{
  "n_layer": 13,
  "d_model": 64,
  "n_head": 2,
  "n_kv_head": 1,
  "head_dim": 32,
  "d_mlp": 256,
  "vocab_size": 2048,
  "activation": "squared_relu",
  "norm": "layernorm",
  "norm_place": "pre",
  "norm_eps": 1e-05,
  "positions": "rope",
  "rope_base": 73800.0,
  "rope_fraction": 0.5,
  "qk_norm": false,
  "attn_scale": 0.177,
  "bias": "none",
  "tie_embeddings": false,
  "parallel_block": false,
  "init": "uniform",
  "init_std_qkv": 0.0687,
  "init_std_o": 0.0,
  "init_std_up": 0.0687,
  "init_std_down": 0.0,
  "optimizer": "adamw",
  "lr": 0.00484,
  "beta1": 0.95,
  "beta2": 0.95,
  "weight_decay": 0.049,
  "lr_head": 0.0086,
  "grad_clip": 0.5,
  "warmup_steps": 220,
  "schedule": "wsd",
  "decay_fraction": 1.0,
  "decay_shape": "pow",
  "final_lr_fraction": 0.1,
  "batch_tokens": [16384, 32768, 49152],
  "seq_len": 128,
  "doc_mask": true,
  "train_tokens": 116900000,
  "steps": 3839,
  "dataset": "wikipedia_en"
}
Each number is 128 + 32 x the weight over the matrix's rms, rounded and kept within 0 to 255. Layers, rows and columns count from 0. Numbers have three digits each.

# down: layer 5 MLP down (transposed), 256x64, rms 0.175, rows 6-105, columns 0-63
# up: layer 5 MLP up, 256x64, rms 0.19, rows 7-106, columns 0-63
down6:100150113104127123142081105132087186197135167170109136128064168146171146142086087167088098154045124155149157147120108089121082125144118158125106152140150078140108195119163132067124113138126112
up7:176115158074187093105106102133123086115111075081113074181151123090150153145155097110096145074202154133139107154162163102118110085156142046152104140124185126160079139067121126168100166116150142
down7:081097125135132147152116190131165158079151117140145071179082122147112174098124104126109090058122114139190137145120173185121156178077122107106138130113158178099085090125197111125131149148063170
up8:197145157187129115117154136121111173107121100121137106120170112176176151131174117144125120102152082048076115170083166111119116126173117117093139074144148149137116109137129142115114105083097137
down8:133119161159094104108112152166168145150105115134164070070129143146174088113147216182136108091090081146110141091077153118164108079084145168101156136133071131149138162118138140119114120115124182
up9:141063138047165155142115093120164087105129108111125162149109140162118190151146088109138159133143107144156116067055095183143064161169059145121191107128181149100198093134170105062147115099125067
down9:086109163145054185052149193091121133114095150163156147161115087128172137174120167146068145111104092122192088152143141042185108103126139053099122123189192153124080127139105106111128129142148136
up10:181079066137195085162125115146103069046096062099116079139165086069189128219176127152165144164216154115188159175153163072086086133184103099147139039107083173160128123119162086080090201100094078
down10:138099175130133159136147110110129091098064130139160197068078124112108003074130155145139158127153114134160077101118135160115154147069106110141127165137133100122153159104131117140103088204164167
up11:114094136112135115171156085092152098085081095091155126169185118111150154111136125164094140112143110113135116094154102114107088116124153141159114142150174146097145125137124157153086134155105118
down11:118166110117137137126078183145146139167177137145129130120123117158092069099122183146118170122052132089127134136109119111124136148116111139102151145134131128112097143068068164132162101149116136
up12:179160134113129137178120070104048128147138104067098134182095168074107156109079110095148119122149164119135140145167204143115127165095068125132152185118140155092147099087118170121115167085141074
down12:124113098133152125145076170140197140099160078150145113086181119090053108152085128148147148111148144135085131127122091196145179190126101090167163160083150155131077200111138083113157091164076135
up13:097143208137147160127138123116138126146153066112089146146130090067129151112119106184162108153132103144144083159108102130082138162142099075141120135163139131145167067090148134129110135102089169
down13:149081126153138142057132168081139153178158111085139094104126105152144145087103133217103147162162135145130129133097123175168155098099130102106105174126133108165108086132112134126154098144083135
up14:165151148072165146202104120150144153087095130081149098136119171172143147113116108102124145131119125130088087176065149099147102100146069129156127085142146134166129096129114150107140130081064135
down14:076161119150111133131088112100099150097095131157129127104154132176076149100125096088110142133157143130090185073111168147093171148112183143075155139128118107104140149103167112156108155141157133
up15:198075129068168123145142112114129150107079055119089067164141135138139128128106136115133158140145153171100134125116097175093132102142103147152109067166151111089175125085100093177078204179133074
down15:129093123127144188144097128108144121183038105155144135124187121090151132160130170116081134214157143150102083119109098109087106187076130204132131148070143131122107100137109131115142115108214101
up16:166109113153126114119141152119115175111101140104130078135141131095152134157180124085104145156170139068092114153133163111102047116193137091101196136155162143146129152049084089104101126137137132
down16:129139111155098063120207116146094132076157136079186149119109172040152158108110079081117144175105124113157149115099140163097185163130130126098135166139172141145107139128179129096141115120126116
up17:165136091103110172152144114173161149150110119100135123116101148098175089165133073146097198071196096099155081099115137102129121153076134155126191113103131175119112093118129183059087148140173098
down17:165156175159077153121079129125137106154152135141158164169143102106191039193132108125099138033167181135093130111141063136163113081114202168092141127119113165152146071125135086113127100115095105
up18:155132132150062177128099104109155155122141157104104122129152086186116132120147116124116173186136127090110073137082084217152118113142127120126154152131163140131178103064109103114116112181105141
down18:119124094129143141134118159115139108108184114169100163140115121141112100084129186125108049110132132146183109190130108128136091130092123126124141110129128190096143097195123159123103176143109095
up19:113094137142146141111160073103129133080130152104089153155127167106106146102163123061174173178205077087111113039155141141150152098109104104140177160115110121167164112124103101160157170142162132
down19:121132110102126164127098113135101109137153163101145137155119104150111063155118115193150077100142120151141147141142104122178056155130165146069125149207107149054091125172130121177127109121082095
up20:151168115144144136174151103106117053074118177100079165129092143083138213128063123070158129127156132128120133142167167144084161110116077120111167118104131192118159110135087147111140175110065083
down20:142138131114089132067176133111136193150164151160169118154054134135117083180137153171136086167088061084124120166125148167096106097179148235139139123127058142106113140105117143160071086121193112
up21:117142148092191174154120074058128127060136066139094117199195087154175167153129127121122103156091171107124130116082171153086094123146095148164123131069147163101125138085137083132120166087148074
down21:102128085108136191060172143104131142099061140147154133120114136183123127148062114119112107113161131133090143158141163043203143103113091120164074126175123122116120073183164184118140116215074158
up22:186101192130131077209163127121104119124128089135137093147156181142143138089132147126173142113170154121078123144106141098121135132161160101142126118108149117116124093051107082085116164124109107
down22:106091131209136107177103107138135128175191103161202101131120128139151150173115188167122090106148129178135103099120174093116100131115163102099161108143114134124094110093105113107175135158087082
up23:137097061112090118159209037113179161164171124118105065110123122147099149129126129125118173165172123106133094195103164126153105081125106124174110116113120138175109073090098140113061174119124126
down23:143204168160171158133183131132155126118164089140120120108104147102151027105128145141136154105130139121185075128131048169054124076135092106082113118154156148095113108151126102130119150157147184
up24:131094147129163159187130142191114130127128080122105109114183144113170103175195136100122120181124176096090137144064145153135144094170160104143128054103155171120180108086123085104082111147084179
down24:106115142077086088162168144123049142147118126160178117101127124102121154084128175133127150085084144165161139109143155080163156090147176113118117070124152112072169110151130167130180110147151111
up25:132161085084100121146114122093155126107144173090061133168113043131088149115090146121155164130121163097119089132122176158159125067139112145130132135105143167132091134118137190159122178108129129
down25:128196141154134103153118085145139159177141077155143087101129187127130144117145121113065114159127136081151158142099123099128120124101150125128103152139124192124118116128123117177132096127112069
up26:154088111088118145189099113169101106093141075116150117184116168154152164103137125131191190107151080146143110142107178080087106137147101175148175086197122100092174133097123095123085141131099096
down26:126146113100128167139075078113068159102155137186099168116095173122146121130191089133207117150134107144186135163087067130137119062122158123150132134122118105161137149078156099148133148077152043
up27:150158129078195120135179087103123053148091083110115113115126109077169173151120136067159135147090126104134115108167110163085114201103110087157121140144144111133196092131138137085110148126137130
down27:134152074105121098116112170181100165151096127117185151116104115143163119114080191144127094141096088169118143062085109152169072142197084187122132149095058165112105125137213124134133139139131162
up28:121118135126104114151141119119161099111126115125107127140129105107130165123142072153122147142131109091116089127112124154098136114144143128152158122115143162148153120098118134133119140122122127
down28:136142145134124117128126120140138144098114133126136137120121154124118121127133127146117116142150136105140141109124136129117149120150121142132138132125114132131129133136125119138118131092128123
up29:153090100151165117142199143161146074109120050058122103168140139143117156134098102126121218162122119094150161140081156138099098120131115113131101111105169151212123102114122134074149108154144052
down29:114158140113109164086147156171149172176094115161166095117092183116097062147138099072101124117110145131134100095167171092208099159080123172098121128122138174047109164180122155094141103124157156
up30:192078086106113114167103097156150091133135080113122071140127151139156152133108089155153186090114158129058081117147193113147104131136111170148132080115178138153180155085139124128110159095162123
down30:150155094173128112100026130115159122096112163158131107133074130140078113121073157109122123127093148186103151125154151146145124106129072141140177138123158132129114198123153110142123129122130143
up31:141079140123160150138134143144100139096091120131127150146104110188191123144149116102129116078169122192150153136134142119096137116115114125168124100135105159147085097140152126052097112097167118
down31:075183111092119170126164086105123163147172186147087167154138123112116143099152140128117106097084139081099145117138114127147132143084137117133161130130115145138108163094147127109152087147125099
up32:141102130145136124221190081145142094113132138100111152168105103095110132109175095118155102114091102069072085111131140144138173090138171085175191129137125141118123157133112109145111136154086144
down32:093138122116113103094092198098179092151097105086176125156133147143127059122165106134143117165148189124157129158136136133138090120149162133096107114157169173098122082128095086122174084063158093
up33:160084089163125117149107070164135131104167119131110152155133145152088207104135048127159175095089181159133142116116149126121096059143088116142176136131145166142082055122110178110100164095160120
down33:082154099118180146091156142153134154159136135170119104111051108225126131178139149072070208085148134116166079102178132141209114125170131157080118086097159070146096062137148091122129095147143099
up34:192148102085150161164146135116157155117183059110136176158117089158145150109133114167162135154110086072130127180119152106077059145137119165180065101154134130088132109088180114089129141060162136
down34:143120143165107115143127134154146162069154160144144170148160149109093069112158114141093136163144085063140140166112072107132124102120142160103153125069017121145084197122117140131150154187122101
up35:255137138131120109159110105153075132134102108130092061144136139089159145144130136050132122130145138128109136162086165157095107164163102154125119112130149143155097144126032188139111138098138106
down35:136109108137118086119196144156177061140104084137111104123129131124126123117167099166064092162118076215091128115137103179156118136160134176127153118118140118113123144162141160116160135069098111
up36:143096105067123151144150116127151168136143111142103166167140144123096169073136091089158165086149165142084172107111147128136086067129098130132147094182088177149122075140182127135099170056093159
down36:127123099102198118150100160134104141179120187150139098160117134161106116110095144184169070099034127121131181141161086179113106125148164187147059116115032159133105133109135103143151095109104094
up37:118078109131090105201166112157092117076125129158151073133109128175110147178100086157214180086110127146114100137079136078126126192154138094153079138096169147093120147143122103125123181126114120
down37:171106133129143116093111121145111112131195096139156095069083107169107182136077197099124157151190102070089124164155172104123140110124181163127102117157101141174149082133171108123179128111089070
up38:157100115079177165166128116137095147148129068143129176138165120102110143101095114133184132191142095154085079101092131185097108101136126143100112132129188128129113104089144114131115162147131138
down38:128136123114124087144106083175159207175138144168143120142102142083120063112102105135106118161148101186104110093098117179111142122096120130109149150154152112151107146151109186098138111175133093
up39:086132155085165112155179091167170059135130127141079191181130024184188156129133077132122118092105132123118167114075111149124146155163102131158102084151161140137161060119107117163119109137072106
down39:173171111159042082112103105120131094160194132138095125069102229159143083155100183101102140116113121124109179121156099124091079124139125164106160149085081145144115131100185132075097130188205170
up40:112099142177117122150137114140091142122128068183125095144089157104133138140178089132120196146107195170150077176183127109070150144184167086166114050155105140123145099108089121090105158108164114
down40:132134101191208128140114149205050114114149095106110101104113151126147136130148092153080065114068223162114150149167118098129123116150176103107080125138089136097184114143115160137157140128104120
up41:200166181132179151173141081152090098111117143088133104146109089119093201152114115137102178130144061100121120109085148161153118174131086101134078153100126133141160170141094097127100139152161079
down41:121093093169140089173027159125082106127082177077189178136111100126074095070117117158149160092114107122151139137142096150130104178157163185140134159121127136116140138139104099156186122143083153
up42:152151145116124143130158103112144132128160142104079146126102122171109138121171138139074190149120097145155095099099128128072168086128099114167157091091109156173123160052082101113121143151121132
down42:135148133154152140087153146136116129076152131162161145161147060122119172199028136116119088120135140099099162141153152131156119085139110144132130079160090138052136137125112117104129136141168152
up43:206103118103158126159133090163169106138107106087105173141111172170150108171173114052123109135121121126160168155098130098095092136178119053149113169101127124131121066136115074122124144050129140
down43:148170137090123115157131069169123100128072129187135101116111123145088178119121123179067129143136071125124152146137193162149109096116114137106107162145149127127125093135157063169102100122192153
up44:151150155098129094095187170167184088131099163117097116163109111104169128113176139149098160159145180101103048130121121129098172124137097072118113124121104197151117150137102117120104153058107177
down44:124144128124235150097125134149187129131162112109165124141119114105135126124111145061113153210142115129154089116129171120176098107158116141129076098102081100040128122122165133138156109149148104
up45:160129132075171158154184060211064148051081116106099107130152105120187138178119091122098103145216153140073176166164125144117065119134129145206154117055119106084120128074133103069114149090124188
down45:090140051088192113144027137136187083119051167167139138101156194107064165097142163155116121146166120052101111178191070094153143144168157060176143181136110131136103104145084125131113121114182139
up46:114120187078094142181094078154157107157118126115150106149174111069166172089108108095171175175199145156146123187165121079111128073112119137147105105139089200091148066090067167095137146114155144
down46:071139141081167112119123125202170063120094111090106119130154136150142141126098169154101205110127106107081095102136089170137140101109148108105124207066141194161189019142150102161155119152097115
up47:112141162151066144119141128153115085067163175127112110146113161139126114160187124117156165142140168075130141103055113176101115060145144144106179129084113128138113109099120080114088139124129130
down47:146118119125147097115127171113122116159169167160088211148167124089161114109114048089095147125126108139077113107158141134114113129106113100110104126174130166127117160072122147159111157149095169
up48:130085116129186162138142104133109113171091146035123045121113141147170181171139056091153134116126071134131180168161133120050076140133098175112135114098109181128167107096082090130097116122136183
down48:116086126036171139128186092143138156091137162122093115198124145221097119110174107123159125124104112024150145170137109093111121126120175083165135133145108148119086125151069190161117103157155119
up49:128090086154180165113149143122160091128138062085112118185135167143169126156129140077142156126115112114123097155136134105063137172159104107138142145110138100120204132128100103154144173119103087
down49:119092087183128117118198143184169120186176154130146112127138114131169108141151180134088154133111068118116095072107123114108161100126158116133121137134121096096142142111099113151154109136139127
up50:144121087114170127185154065147085128151150043125133085127142115104108166137198073130192165156193098120155083100096173081115121187136171164122137120084158140106155162075086166061108114133106172
down50:121073128101131097157111138108084153202149111164130100084125108117125105079122127164100141116159118172141138123135117095168182147098184123129080130097145124118159155137125151050191120162107129
up51:198110113064197152189141122114100118122153142097124124212149106121133114144123094139105180084144100127136156133096133096076076183183112149216144129127099123077186084117117142138159105077125142
down51:140166136118072149128129151147137163064135151106068146105136125244142191107116171153137133161078097150062180145150131077113141098187186084135090112088069135081136146111177110133123170114123095
up52:146097154152116173132126098160183109075091119097122129163155126089157127142114133107104148129171141126076136179145159130127175128200100127119081110108130108099157117126127151106041117128115192
down52:140110176150130070123115100154082074148098113106113108133161133093092146123105115187116102174102160155111140173143120100128099173128118108124139200090198125144165093151094136095163151162175061
up53:139134135117147148164124150121102106102125107081085090145118122096137155167186144122122140150141148142071071133146090141093104144122124083108144124145149099176184104130133084105101126108094169
down53:153127085133124113157114090111145164117071105142121144101119162119120070180095157152073135116140108138130177107162176120111141090108133166180090164094142159152124133138135089137125086159130159
up54:157077125121169126184113108093163156084136074059111095142176148133150196101177133061144109134156158118099135179140138120127065159164177151147138111106200121092109074136117149137125154061173119
down54:138174123189147186131175221113141143090118081085103125067141121142132167128111086135082129125149165118189075123059168072135113145109130142191124090166137148105167149132097097125146127095096079
up55:117151167129110131111161152101102106099127097160065240178081089080165153130202109104138127100123123102137148172082137086050134129113124056213113165093141150158116116096116098109102131129165137
down55:089161056144119192088151106117166153170172153113110092129140085123105144220118153168083106135071119152156167066105138153178107145114088112135116081139119072135148116134104125176123091094129210
up56:140116110138167170135138088143116143150127089061136142128169079092153146102142045163132154152108127141135191118133124127049112142179156155131181087138118185148132151059027145143095090118110141
down56:128067097102169134108174176163141145184162100164064162071137146139088150110142138099086085111131176101121114119162176055093182149149141132080136100176129114147092187137100045135120091152148159
up57:112159089114076118150174097125143078088124108144113093125133167148139146125147093090189112199183131106058022102191185126099115170153083167158117145112182133093134035108143184118131130114177149
down57:150174110135127100170091074215103140185114084081161104104129166157197121165092156060127114067120129118109156115141115131111150141140148103129131146079169111109136081121203161114111107189133101
up58:152132118085110087125152134079094123090143146117132123193139108151198141180158131089127139161142123131135109100136096121024124137110131121155091105160111135152131043097131120128151150117159133
down58:088157152098106102136110083132117076098198139109137151066049154111144126159131168126145131091133184133110130135127126104117184093107062052163157101101110154140125142144118181179165164143150127
up59:160134135102064138134135092148117144106148142143138103111108116124112126118164160101142152140113180088114123113071118176109142140121150100132199126124109119185144095115124075096144132142137111
down59:102158126130169106119109138083125116121105138155099114175128134166168165127102119155123105149094128137139131134170137100144107103147157137114105111118092140066109133131161167146133123110118122
up60:133081141071179142181137089095063142072111061133136109147183137100159167121101134119093176123145093164089124110151161139085112143139169070137114140166127190066161109079138104172124118128148151
down60:133048109163180152120070140180087136144170058077176165132089117129135166098158140066077113118125087143121150125174164154111086170143114183068104100150119136154170087136166174159133154120111133
up61:225110110083118135181121096159074029141148108119132087177182127085129140100132126100128161123180164114100068142093186101110117161144096182138080198180101168096158149063107155067103137156086166
down61:111111134117129095138155205137089163118155070160089141190144195073159084151109116128111126158157099096156112181058128071087088147103173126075106125188128135070148096117126077136127172214153102
up62:155127134110144151110144162145100106111129091140138127144126087169127186136118137095109115151114146122089124154115171134097147147128064124151119125133169090215146080083112144089088159154106110
down62:147138158149161101129087172134144106150099120175089138131205138151155139106075084141138053080122125153121137179174135138130148096141131145124095109114122092140150090136085173087093149152089125
up63:156158196095107195156163137146106124138069158157125172126117128134116118177125133129133191109164112131093080135074147125122169135116083096155194136138121164142142093084094092140080120116126160
down63:111107100117148109158121144093134123189125188129202154135101147204133117107100084161105121143103097170145102104211111080114138129085125119136126092137124139153080157110148091154136101116131125
up64:167119153059108161133133066116102144090071091184090120107119207151165157152105116088198137138173134130103130166143109093099122143132175093144119114164111123175130128141063145158096118076196150
down64:151149137114092092154107111127196137180191116180113094124164179138176130139121139167141098121130123100124101098084076121094149108114160184088153113139135109063179125165166115124150113020103163
up65:151151147067155107139115149152138121139068101121095150163165158075129141126148050105095168104144127136134137108088137161175068135170172173119138089130077111193141107133114138152108126118101140
down65:103102080103105096122085082091165188086105091157084126128172166096139104106155181115187141149119133121162156174131133117091135133103182170111155115134072180103115164132117158094147130139162134
up66:158131096087145091142201109079119152145168161128145104120162104163119190128187116115127158147112147106186145174098143162128084091148119155130164114106117158107150084131136150086061157135107099
down66:148194167141143115131087116108117124119136092133165111133116208087084096104108143160129114118054140156106149105147112191145111113101115125143191146145095098145095151107150126132085110127124185
up67:165142132047147168166098132045176069114120123137110152166126134135103145110110136166128133120160179114138102121092105217081099111158170130166145131137136142080119102056142197111104092122160064
down67:136144115183150133131092162166146132089155154105100102067107097149169175153105057155079120139186101137084141179115127146154077088117128095106098023097050162162143185146136172166150154126139102
up68:137129133121119066134163100167110074126088080085108157127121097157170134104153118086155133097164092132132166110086120167111143174100160138124211114164148141143142138089154111112071171055072176
down68:100152154138117124085101076108174165142076129128117171114135192106096127078116120175092103140164143132198177142156141087147086124179179161115137129174068141157107141104118072162124126089114103
up69:162110133162100150194132142146100071137087045145098122157129137139194142179175107130125157088146094089129107151114091108131080153248129104155144130122124121141128138083165143101113193111133117
down69:101066093134096118174144193146146101133133135178112091137150150107157083165122135181136130103100088065120145116135072132247126136094110137135111156192141027150116154094198124147105142131097109
up70:189105138082163107196133139116139053129122150162148098167161153120197132104109124104151124113143137092133140149120154144056109122154093144114114079137104170126150154101132113095076131134107147
down70:150144114098074153156076160133192086084145190137137129111118131141099117108117088124142131177106102153169114149116083122137141142131194081136115130132154103102113176142126128127135095120079165
up71:158129123117080088154116138114131062152136135118116072172151060157088117168145113149216169124132165130100146106113180200140087165140225114147107106117171181075132116017072129155134156143191083
down71:164148122122124115139118082074088195199114182077119099158114120141081115101150120168084125199071128144083176173149146117133080110096084109156125111127178121109155127188136115153098112153157106
up72:128129162140119191184123142087172074107150138119102159137121134103091133099107061110164134089137140120105118117124172113123106106160149151189128171114106142106169141153121141145109142146091130
down72:017131142088147108131099123171190158138102179142134118116132147149078094129065106197106153098119159106190110065120120145145165118141143126160141126110107142136117087141134121147125116152137185
up73:115069121156148112129148153116101162117113112173081139162189097114204120157194104106136174168157097142113130140139110105110130080129155117137126143171122134095143118104060067160123164091162089
down73:110179134174100071094147088111160145136130134166193162123129090130125170167135141068067141110131142126157168111146054082120109107127092168132139180146125120086137078133128130088171152110169145
up74:177160140099161125148107050125096108127166067156118166153124177123161141205146111163114184104131148103115116111103110136103140120148105048111191111082173126128145145062071151057129126108155145
down74:146143166194145119155106155099075115173136136153191065116123086107114166148093126105170093042195149133130172097182129101105078128131114163141141145115148127118118040164091134113146092110121128
up75:126114165163105136116209102096140079099090135107144188155136135144113131107105086058158123085113112144138103161158124128138105207179184104145178080104127179156116119112106101086135167142093105
down75:139144133093168141115091122198115112094134067089195204118120157125144104106085144116141133111084166121130171117091140130102141174157158170151166144092080135133084211132117100113163098113117110
up76:151091104157100136151196124160160152131132111101133123130122131159098124131122133126148176107120061100154167082114093092087162147169113158161122150140111155158096080156084066092106153146139070
down76:102146113105118156121099119165079133124243154146105105143160141168162097143120183120108085094102148152132153155126077150130114095098115181122156142116162149131074131119139141100106127082074141
up77:128147081092105124147137059116118115112151106161113150114143139171148123102155138120164192137156150103133138117082111120109127099125102170123173086107120125169131107110132104114070142142169139
down77:116145104138096151103138138104125168129208126138145106147087135173142088155076186142104053146140138135113163132167121125140127116136149118115086125164134135096124134120148052093125129136134120
up78:194111099126123094124134071126090146129112142099109144126167139124125170144178128109156147087096159107109110137149105107069057158186124151149159142164106160085154122132151131172128154090089111
down78:134106130113126138130114169177128145137157158199087109150141105121094116090085195187107161069144134092082113139119133137103126185104109159128129079097108181154133072112184137126075151138107122
up79:104149083125078106131126084102077099162160144109141141190148161163126131119125124155202178138177162143132123168102099129123137100187137161112158124164090174140083086082085110141118167076070059
down79:152221147095149134124115157147116172089117112118113112129121128099099126165149156138119087093148104107107188077098180172111168170037130109143102146121171148116127168143164117101096099143094141
up80:209073072138114098130113108120125113143119096110105113171117112082156136108210092093102165156172157090154142179127145091140071175171151140159120128173078178130160082094128146061128112086203127
down80:136113116140132115113062139081140081118126169154138149148185105140102010065143138067076066131171156208113127183097121129184122153118182085143123168154157092118126093115085156184163138105136145
up81:186148134130139106140118144146126141143155160064084091162171153069074145147156118116093173172149129076047076129200061107037089158151169148165108175118133179115132127057138093087102163127133085
down81:111173102106117157172108118086132109125158071154128148135093144172129179109182111188194091110099113144085186127117054111090169186079123072080134104159045101082168062122166111114178184091170113
up82:128145094119161129139201146092148132083084101142085111166081129111134158166125131079100152169180136120099125120136167123116147180125127102115134142145130104112184017082141114100117132081182180
down82:107133179156088184076150138169176125142031100151148128144116069098133105162117108148147157195143163153138081086119176132154149073081123158088099168119146095092151132125081142142102174097128168
up83:147130127086165143155124148123172147092125078158088152126090156186135112107148095124085137146144081114144130108166131123075145111220104145135109071188150173153146111092153148119130128105058111
down83:109145191096106126072088151099096138134113170110136152063123158150137060116139135106156150146132095151162156089164108051123107101152098192145088105138083103143164196114114120138118145146088143
up84:163152128164177100181176098122119100089087054078127107134124127108155133134110137139122162122104163098146103110114135140146114104195125073150134193052110133181099161072112149089114123123175079
down84:176129156185127155095148127166146120196112138115121114124127092142169204067084201091081106110155089130148127116125147083115133117137097208138055143097110151163091145111157136095113112152097145
up85:156095132085099143190192137112124104053163091058116123178127167116152134139125101076143140092135163152162111163074120129079173105135144134167108151125100098157126136160090173067138159118171119
down85:067142116167165152107139160115091074114094152110166116155167119100117130170134107091145099099146104081119160179114148084138148133106052108121068148180107168209106133166142179137130128195187066
up86:177147121107097139158136032160141141111126109131134190139114096123145148121109088078163126145118165152146127151109113146058111147194098043145094107170142118100194126137137141159141125053090124
down86:113146130078095095105160069134096162213167109159141127106147119145172066219089150082139127105137164202147119129096096168122124070135109135117161105164147143133130060142131141144153185111104089
up87:131133153197149168111132057134128110115154118104060093155151096128163176106177089165179209179103107097096135149091160094143068141173175109157079121065098111151149134140112113132129152070157144
down87:141152136151141156156114161075089142160120136112111050156115168129133151156127116212115136137093068109155153144137122133107194137110156102158149090065054099108176165097069189093155051114177161
up88:171044139155149095113168108063101109101152129109060065165116127164145118104185149163137162191127089065139067129140165102127103109170109133182133119139199138174090093122117117129125166112164090
down88:145108128121196104087131200136133124107156102119141153135119205127175098131182163163110141138095071091136085102090181137179092108089120137099104117143136114059079105224163107115173171188130106
up89:144105114052109165123122120101130156154153116142063163188068119067089133113139131149150161078163177116147092141139156132092116142125117142144180167145142173133131082084071057133053093131133168
down89:120102119174142032109135132060084153123176162080134122148168153123099171202133129161128107107162134112133137189137120104130086172078133115168163135055144073148104075122183122119156083117168130
up90:147151065117111142142144117161137163069124155072116128204100114105153139141154123124137152094117106118084138097151109096122128128149154112138173116154150104110148179147099151127095170173103136
down90:139132127119126113072158157132145111095175140158172130134115067119133125122166105164113084099190141162119096164085156127135135103076173100132098149107129117145178089101121109127185125082126137
up91:117157156145116123138131041170150111120139143127116146207106121095130181104176108133125173124137099125113155141108205134070144144157073077107120097085186149111214098128087174089108147106139134
down91:114177144114180172080148109058068133110086189130118198124103164115117137160135134087117069164086145150217140193117062129142123173144136148108105121121086112034120122124175125105124086145158147
up92:109102152163084132157163128116128102070141159092121147121076145085104141143169121123191145122146113073066134136128086199098161120181147171154145169059122127118137132140120131132114090083138123
down92:129117134130115072136081120087139161124214089119140151104172117138073105110081156178113106121124119144158133116081147114187161141101123128080149135156112143129150095109158136138123199199125093
up93:120107168112111179145152110142148151069178116109105129129162118161152142172101088082111094114119096130147160156072104100069151079118136152174181084148135149169139120123197137103102108100112094
down93:127209196203144121067106151132095169118186118125090134133148145158165105072073125098125095117100122164142117153105102148154122097063102114113122144145100065113132142135164119123151107135172116
up94:097143151125102085160161115135094159103105063120069157136103139131117113136122133165142135127142132088110157153151135126066076154158140145127159114093177161148098103138142077060102182142103110
down94:076186112128084142113113142133148166115152166134147122134109151151070094123119157128076114144126136142180180135108052109137138126122173108172102130133123098081088139135125107156109128134124170
up95:120166091110122189143121051125191106132119075094115089132133109141122172122152142121158117148119173127090115134112167130116121146169108092101154122158148115154099104108103172110067189120114143
down95:116160100128157137136084128102096160160052135103168139104148123105147152097122128132142088134117092121155111118131139125149173112088115124104130152105166069151154132127163158088124171119129144
up96:154129211132158185128186118097082121136136064131062099178144132166136155156100100097164124125094134142119164062142115111114114083162172131185156058148133111084117122065143068114107154114166147
down96:128170112110212146106153153148091087107111102150200125138112114153192063093117135108166128156124159116147061106155157113120177118207087133147108179141152104185129065146110115155145058053109114
up97:138092159197122133157114116095121139136119129057041121174168114086180154133212114058120156155170113043110100110092129138169114115152144161130168134125111171120117129153152141123106124063095135
down97:102133147120204104117140106127142162075092126191082071148123127141116098156130207134119096099122135125071151122060148186119157195150139180119117111080119154119150132138115091151181058104167057
up98:173136157097129141141146153130121113134066099092123162132130097111148162130165121106132167096180122140090160069122172091130118191149083092121159125194114120120109151107112087067092117101200140
down98:092089156084112128138175107128178096173111092155088102077118150123103161112135115117149147127127113120135149107094052132161140131122107191105180192130135162184060128134120137145130120119078178
up99:130139097109094108109129102095167128134138153084108192144059168131112149123170098133190148181100094128109105146142116148131177086138140111119204129095118137142091155134140159109116161131119143
down99:166122101136106125137156092173097128155160133162153097130162071118163092130108141133074067166122133121157138184108118142107138128140177108141068116119088147106166112092145125132123103129168129
up100:137134117102167092100158166166146104156111066135130175118138089097148151165123108090157087135158153117110129166124135134123150208142147122121104169116129149120116072086130095128101172080130115
down100:062143158166104180103142162093123153121090135096137172149165099145148088138133126160126070109150103125136129108066107192141132102142120158094117197119100114097124104156107129114120158151159122
up101:116109088109134138134124145151099112164124133067076147122137091101141142185129121132082133133096107087122184145105117074047136137117161084173139114103137134171181130139124097145098190116163148
down101:094136151126123156107173172134143157123211123191120120103097113126118155161151150124120120062112125149093117138138109086134154114152127084090073125105133118115173135030109105119154126147186144
up102:169107135132126134138139103124149104102132127114105123140129129129126167132144104131134127139141118102097110127109143163096146099147146132158150140128143149143146119114120116141112148113121137
down102:088139141154131132104111150129133114142151134134127132098092135143123113103126138123123137123127114126155137090135103132131122131149126123121128120130134105113125163129131120126135145127131121
up103:121115137082100124164144171080196120134132076073120142190092088130171118163108133006132102128152147098065061156144159149029153190148151102131211097152148182123083130129116119093124105102137078
down103:147098143192150133124078160128085119152118144183157099163155147148124085128127194150086144118111147059093152100138139157132143119128174112129115079084062146130116152163071153166146152066170083
up104:123136117165118146105120064191138138119082122078139141094156128129122148158124105164102148110177132085081138138133139160098148111133142115167111162071177148170104166116138133128078143056173101
down104:132165179124187118135173147137133181128145090133102128099085128192138086223099069119124085128104115154160154158144080112096161117056121090110117101130119129111104103108094143175159135092136164
up105:181096180141119143139115096127113095146127105054087142094150060099185109173136091182109208166107150054068105123104126166122112130147178092149160139077167127182145129126166140120087134130169094
down105:136091078102112139134152108072178176142119076131134153115120122139140084049148074139142082147138134198118064148099138135176110176187052126093107111187163113069064149144163160200113132137146132
up106:131127183171108117161156095083125131103153148110078124143090115063140155122108112102131161139115110142077086144123134144149124088169107099132159148166090128130126112149097138157132183078174095